Part of a small language model's weights.
Size: 13 layers, 2 heads of 64 (1 for keys and values), MLP 320 SwiGLU, vocabulary 2048, 2.77M parameters.
Each number is 128 + 24 x the weight over its row's rms, rounded and kept within 0 to 255. Layers, rows and columns count from 0. Numbers have three digits each. The size before them is the row's rms in percent of the matrix's.

# down: layer 5 MLP down (transposed), 320x128, rms 0.267, rows 152-182, columns 64-127
# gate: layer 5 MLP gate, 320x128, rms 0.288, rows 153-183, columns 64-127
# up: layer 5 MLP up, 320x128, rms 0.27, rows 153-183, columns 64-127
down152 097:136108132178150137132130137078123136115126148123138124101115084129159167108120151143136099159077122192161132152130127151126150122116148101068154112084122139113146145120136137102143116067130112
gate153 097:108077128123121091151171149106139139121168069108147150145117102132157127125166118113139151130091113137112135143124186125102122101118122151141128154095132152107146073162155128140107115059146143
up153 097:103140112155110156116109126153103109075162107135135180107133148117144145177117109115094118101100132121128156130113143143152146150104138151148126124144090118147132118087146132125085125133175124
down153 095:110099126144105117116133109188105135087120114125105116093156144194131103138165120167127158133188141086162131142075153143111120162123131119128116086143119129115140135130094118114149162155158118
gate154 096:100119120159159126138143149173129134180120131129141165121130128106123121173153165120142093131133104140139132118114107129113141126123168099113152095092149129122145135117118097109120137114088131
up154 097:158126060175143091128094108091101122134126103132143119111138152149126105122123118078131138127119090143104136123125100110120108140130094130154110140155089110116125155118076162154113105132109122
down154 098:131140114129144153124131169120112137146167099121142166110102134136101125130103074130162149106110147083114160147150109132145091094077114114155115121152110120108192119109146116146108169098146154
gate155 097:162124110111147156160141122127118130115146111165143159151111114112141169116146125124153136150166104094152169099136118116116102119130139128125071140120176114127153091122141098132125112107124137
up155 097:117104156118106110108166126124160148162123159137089069122134158100105134145134146127135146136156121130181168141135099131138123130120125137156113128147133135134168099145162077163173109110173101
down155 097:153111100126128115135144139159141107175176131143145171148153106090157154119143097150133132085116137126124116113143144151153093124139136181117095172060132108113111141122159109085130141121131103
gate156 108:118124138125099114128117102128131122148143106139130140174123114138105082158121117140110134107152139140129136163095118172187132124129179149135141141114132110138136121115129107106097168103158137
up156 104:152134135150118137149121142133110144159109118171130154174114120106121128156162113114120165097111155130127069129108132134163149125133122166121123117139161124120129129120122085136146115133166138
down156 105:165112140154133102146120097134133162117127086130136125147147095141125089116094160113115076134113128110088118098132110110140130124128137152150142172178097165142098109123109145157186109124116167
gate157 098:143125137113163103154163152102153141132170104131106101142160060142122106115156202131085116145125146115115142142121117148121138161128143131157133141141135110137157072140086119125115119085111119
up157 101:128145126116132133135078107120120136121105113153197135093116126170140148090141110149078114141161123142131166146089114100139130127148130158101157094134115164133100133153162106157106127124114104
down157 105:128129160153139145103127080125109165174093152085166155102158101116110122142112149109133179132109108156133154162121102116126122147115117167116157121101131095078128136121123115157119171137127109
gate158 106:145153145100129123156154156127169137137117129113118163087071126114110130157113113136151119168107107118112174152111127108154124116142091066111135121140165124147195095099100089150087122111101101
up158 105:100118150138139153190153165155162152161131138115115161129084094135117120089091085162127109165127101149144149150118123141146103114131106077112125137123117094126151110102120141140131112137192084
down158 105:117118157111112135127112110115119056115163121132096157132077169083140122117112117110134127126163161110127107131141137132114112121090125128136129179114083116109148101112091134076174163114160151
gate159 092:115119148137111110147154155131143093119082105115148155143097127141095117134173141125149099134125181113120137053142122135116121109166143099125077136093152149106137102127128092152117122097108129
up159 089:148146100092137147127128145142094168125134132120136092125102112134132162092103126161103105155102102125075144160171206169108144129137132127133128162152161134165155137183152087091142133123108145
down159 089:112092139116124122127132146139092118089140119157070148169128071154134143150146150174094126120124140173106153187140123118139116133170154123110126131146117142128096115089140164121180138157149118
gate160 098:154136137109099143166135175167166148166131123119135120140094132153105085145096119090163143087167133116126099118107126104111094144121128127170139121176112168161149136089110128150118089139138163
up160 097:146148147159098144138153145130165100111162108128119111077111141126150132088116125143133105113107125129164062097122157132123131147138128116147145155126092175140095148111138194149131157149115114
down160 098:108118097141096149145145115113147133138118171091118135096109101107137107137126150156132171133088103113121128153125101121112089133107134128120106084147156199166161142133111106138084116144164100
gate161 105:122121093113111140151134097156105196116120115121141094092092146119130135131128105099135130104109171126134125092119116163127135119108141112129107136126128086128145108165137078131108153076104077
up161 105:129119160127113090188151124152123084099105126111135154115115153125104108093118135117163129145129127120109138163126107142166130113154117159116125102132150125141145113109141116103132124116129107
down161 107:149155138173135155142147110154118085081084154147092177112123126131103146123100124071148093157142130146115131092115122117128132104140143140132159114109134100159141159113137126106086158118136136
gate162 094:111130127120103156168157153103106125149175129110125140165142123152167127144106121166169089143161155101155118090125095137139071112121128123118136107082155105119082100115096145114107129132101155
up162 100:125104116117143103125139107106123093105137160132124133111175084090103140102130096113109173091105187122125129173155130158114121111151132161136152137138136154116138084134112126122192110097170113
down162 100:177174142084137127157116122141135136124128163160088117161128087161166130131109104110136107121130098117133114136097119094130115141156111172079183125134153086136164133142119122107144153116098116
gate163 097:116092163082145141139098151137141172106169145143158160137103101150136152129108125104133126134111171153139148101129131148121125119141128094141159129130129144093089171118144178123117128129186136
up163 107:124093087123141096135146116181158099133148122110139131121131157105122092125124135144087135104166081121081144145194094124115082144122131115092143107134158080163148135111131147124095168150087130
down163 101:104117115196150135146144148128106102110086050114132095094145160088145119125121102160114132116167106131176079145134123105147140150133178142125129133149114119128152103102126101144100098132102093
gate164 094:091112137073118140124091126147136164118120095124133160143120174151121100144145148164162149137126124155109137102173099131129153107087088156110188124068150115143135148143111103121143150181121105
up164 096:168132176150154147143150121159127157160163103108122148154103130121123144153111123166146144113122108118094116100138151130098158072108141129081145132108138158136086167049095118127147144152132141
down164 095:126165105137119154122139094128084119114143118101169127154134122139117114159175163126143110130098134151101131105146175133117117161146121140124122059123073135120126198096142145101108159143110099
gate165 091:143144167137109125114131126198096116125158120108106145096131113150165134150078155116149134142105116114145101134098145135119117099105100137142135131114129129114129130134137132148184104163141138
up165 088:125108135114173129161128159138053135164120108107115111141150140120102130088130168150139116157174108120154088157136087090119121113125105139079147127140103151106110160106100103111143159147121106
down165 097:119107098148127105123124140124132190121135120109096126102124118145132140119117139117145124155122121123110134116069136159131123138164119104119085106154133078120113178131177110131103101154157145
gate166 099:149123159094105121135134165104183105083164136106132125120125115149097136157145119138106142099166118138130166129157164155119142078162125095183107099075141158112171145104137096106121120140117071
up166 092:146105131132085167100091135144147128131134174124119113153119125132129167108113132149137127149170146136133084130137113128091086118118129083124102108132131184160088133144120080125098101088099128
down166 096:184146149130113096114122189155118137104123135102150140100109147125124144088161106115129120186163136147118087099143117102126139142123145128140097132145121128131142128149134147121119140159180127
gate167 095:111110108110171136155119132124139150111121119143156152123159156126090097099137172132185156151080107115135109134114168127065116105115136105141181130111122128166112096156112092119134144149123142
up167 107:138128119121124106152101143134118076154112132120149110146121162151200160130124122113106090074142168151157096125131112153141126144087128150111103134112128141174152088119182152169138072137098155
down167 099:120128111134103125101129146130099117092139141169144064131130108099137113098063092124119112122173119116108111128157137157145156068123126150106121101099125127165153129079118111145127080113117176
gate168 099:128094151116143139119134088122161151136147116148157114143084111154135128099112116074131103118098161147135115131109158139068092104130092126094126114098110090139125121106121150105140102129143080
up168 096:153147124079161109144138165125133125137102129094086134151120144097121180108106122161106148118137131102146139135144165167132119132126104182141107101067134167107134133069163159097128127102109162
down168 095:087109110070104118141147109111172133131158142135134155128105077099118136135074137103165108124163079098159125154126152128134099121118108144164150147117140171156161131153107112194136126076144176
gate169 115:194067080086103167142109127133131068113147153112123102096088116117160119137157110104130153125115113136100119085141141081143100135101103129106118110089145101134135097145171107155142128139121112
up169 109:168131159133144124100096085109170135113129114134109105127139087105147115136148122130109107103094112140159127113126123149120079175136127165114134156132134149159167114137164166128117121129103147
down169 110:160127138095135088142140109138132093081100139117143139130146112167117153160161111161099155127150104162122112070073159138101138157119144109094145134120115142137120107133182189120130122147138111
gate170 103:147120120103129117123108121107126116100126128106110100153109091082101128090092137138094131088132112100148132133130102125170089134081129149117137112123086117146133122108126131157116144161127107
up170 101:111101153114129135160114138154133124085103130156118129115110159123162186091127186120130145134159109156138169125177140124154086173133133135114148150118138124095127096109163157139137109145113106
down170 102:128134116144156140134131127132103161187142151123122122109117119152146072139059091081169154117128102154107093102148124119110160154123153110101115121102090145095115097146124117127137149160147117
gate171 104:151100125090153063111144152165088114141117127084151136175108105126151106116132133138186176133096148095122119140132090117109126147165104148122152061079132135113137086115128088132148153142106135
up171 105:118101068134068165127118141097141138115101103084171151149116095139144118124150126101154177157118119137114101141126122074148124086158164120124165143120131111157097088150118127106144110138111084
down171 104:131144154086161096129096131140132150131127114119108138121114122119100058122111160122119161156141107118113109138109161120088125110111182097168140168124119129149136151105154152089168095110115169
gate172 094:144126169174143129125135155115096148136146199122160134099158121126144128113120105084155126089121129117141093141123139158176119158096124148173133125160147168141108126128148168123111107153086131
up172 089:143103139164134095185125114152115165154127177139074141149171111129141120152157128147119099140112147161084101150080151097124179167112104133126088104175134139120120113084155120144121140089151134
down172 095:145130124130139129094122105073088123120110161162145124153111153111144138122121124173120171123116134124159127135147170114162139149146145150151076161156118131156131132203149147051098131133139126
gate173 101:133100096115131170136120134131112124126156135146099133120110098160177139118143115120138168135144100136107170124175117066111167155166121124146116134127104124119085122102140126144119121113144110
up173 098:141145132131101133125104101136138113112144073129119109150105171097140067110134111140101129126130115130159113137091111120131139117127175187088107095149125090114123086144132169109135121122132173
down173 103:146083148136145120142102125143089144123141143131134123173112159132115138097094128108138115135166107156138144175130153160145133128092107089058106145132099130157177104123111093174134109075137168
gate174 099:139142161105126113139126142109126117139163169142141162126133088130108148139121165117132097155110115132161124092157107148146119115147165123121133170126128122086134095170120149142156161146140137
up174 101:103145098118120134105177136147137106101122140166103091108119111108116166137138122109133199154138139129078108121094128100116150107129117165154145138116091188154142154139136148178118129128113141
down174 101:104141103152120135157157152159094120128142118121163131081137108128145117123115140118156106088138162136112140122112119137103149128144122126106153135132108140122126137124155150140118135163143110
gate175 096:140121189105114137111108134092162163095163117134129137112140072128160114152114136120141092152158115150114074151124156145115163135157125160147106106148113110141120108145121133106114148120100121
up175 093:096114170103150126130135138099139133124135115101146117097125135112144121140112107118152138164120136113100113169109115112098140127135083137131079130151112140167106145114114133126122135152118104
down175 098:108116130134077114134148146127127121146105160122096169134122160122110121110138154092132198151137111126126111134157131104132128144168146153153152095106095123139137153129192139130105153132115150
gate176 098:149135139133114177124157150120079134069120151126126083149180117109149121117144161148129132092119160162147131149135144152118117144082139126116133101124134184121148096123172106172084118134087123
up176 098:099115135124173118132129121132119169194132134200111107098100118149149156156104110112130144135146169134113131113089097088113110098144116142124142122151109111105131165150125147076119102132141130
down176 100:128138123171140104169134121088094142111144142163140129097094156153123156091124088126168097127156133134155142148107135076109121145121119157105130143153150079115120091151169123129110133099179162
gate177 111:116141128137121145110123088107134115106112083107128124140131131110133137125141163133155109156116095142138121117186096133153118146114181128153103123094117124116130140089180091152099122110119097
up177 104:108142118156109107173132113167147099162068149150115100134101149094173126127109095115114096154176128121156119176111146124106154127132137113171144139127142174123119125141105132144150095127140158
down177 105:139111114101121108142116131141133103136159110119121140106082128094143141164138132143186137152098100159134117149083148122096103180125103148133157073122150134134097117155176074152098112151097139
gate178 106:120146122137130161180133135179108154176141114170136135116129096157127115109145128120137088078108170154136141147121151145126106157158111080115114118125158158116124156130140075138088159091113094
up178 109:091140128154145110115131135141131091146094112090094160086132113143137107158101141118166108144067120153127159138128152119111170123126122120099130128113092114151186121077182141152100127095065175
down178 103:145160106113097141107102136130107160162100128140128123103128129121108108133153144161109149102123108107134152064149114147128152108133127115132106109107094180155096164133067126135160135165125097
gate179 102:131131101112119158127151127116112126106133139105142104112148130141149151135128104147207173142142097121170157145147140108121099110155140133128188130107113132114138120121193145131153119104130116
up179 110:129158160163121087140107125133133135120086129167113098141103124110094105142130121103117163164155133108151129120125139079156131184147122106120104130175133161123098123201106133164114145109151128
down179 115:167151130132141161162155160130118162109145098173156146088126117100149106121145132106132107125131145097147108090133161109169145097107093086157145106111145100143074145090137121134133150129114155
gate180 094:159102174169160151119151128131143098110153174157130139137143122116100136143084104120125127091116159148156139167098103098132159138116120114113102108159126147130118158129108173118129111117097143
up180 097:115115119132102106111126127119127095135085102137161131089118130116179127155099127131132150108131130147125116085141119172115099100117096133142134116140146117152115108127123132146152134133131175
down180 097:109157109121115128153099155153123144176124111104139142091133127149123109151163130149095110132145125132148161065116109135153105109175135141161136110129097115151136095100174096140116122162098126
gate181 092:131123105111105156114107138172141140136130121101140164161106112121110128181125116158138132145094146175102093129099128143104129137090124152113126113144201126141111112157109129109115148107100121
up181 098:132145112102151115146124133104114130115133111133141112172174105168150122113123132125123151131169143100170159092169142125137099165154138090140153129142102131124110174099128145111153128154117152
down181 095:117123145138148139137119141083115131140122112140127117116116163157146127149119151115106146145088145139102193143150132120102169156133143099124140100172109139106117062134136123121124148088115137
gate182 104:141161138122149108133125134160132119176102119124083139144138104088128131116102197091161127141127082139138152110132112075139104107134120170135104122108117092092104091126156105188125114051118108
up182 102:121092090141136125112110125106153145118138120185088129106138102173105139151106142174092121097133152094160141133150122099114141120113144115136122100145122136107120130072103092115136151113124150
down182 102:145122135101121142125122146122097150115146130126127124150141087168155186153172138117148091194115117125182128134134136133078123137128137169142110127108109139116103120134085141107114166118126134
gate183 098:138140113127126118187138157151126167094127104136149102127125124096127155129101086131180133183151140120128088107164125129105176095109107118146151130163134107131142116128104109127106108088187109
up183 101:059147147107133153115139103062098110102121107117106145137139134113144124137140186126111101112120129101089163141112110154136116175090129131110127133087171120109123172145142144106135111143078144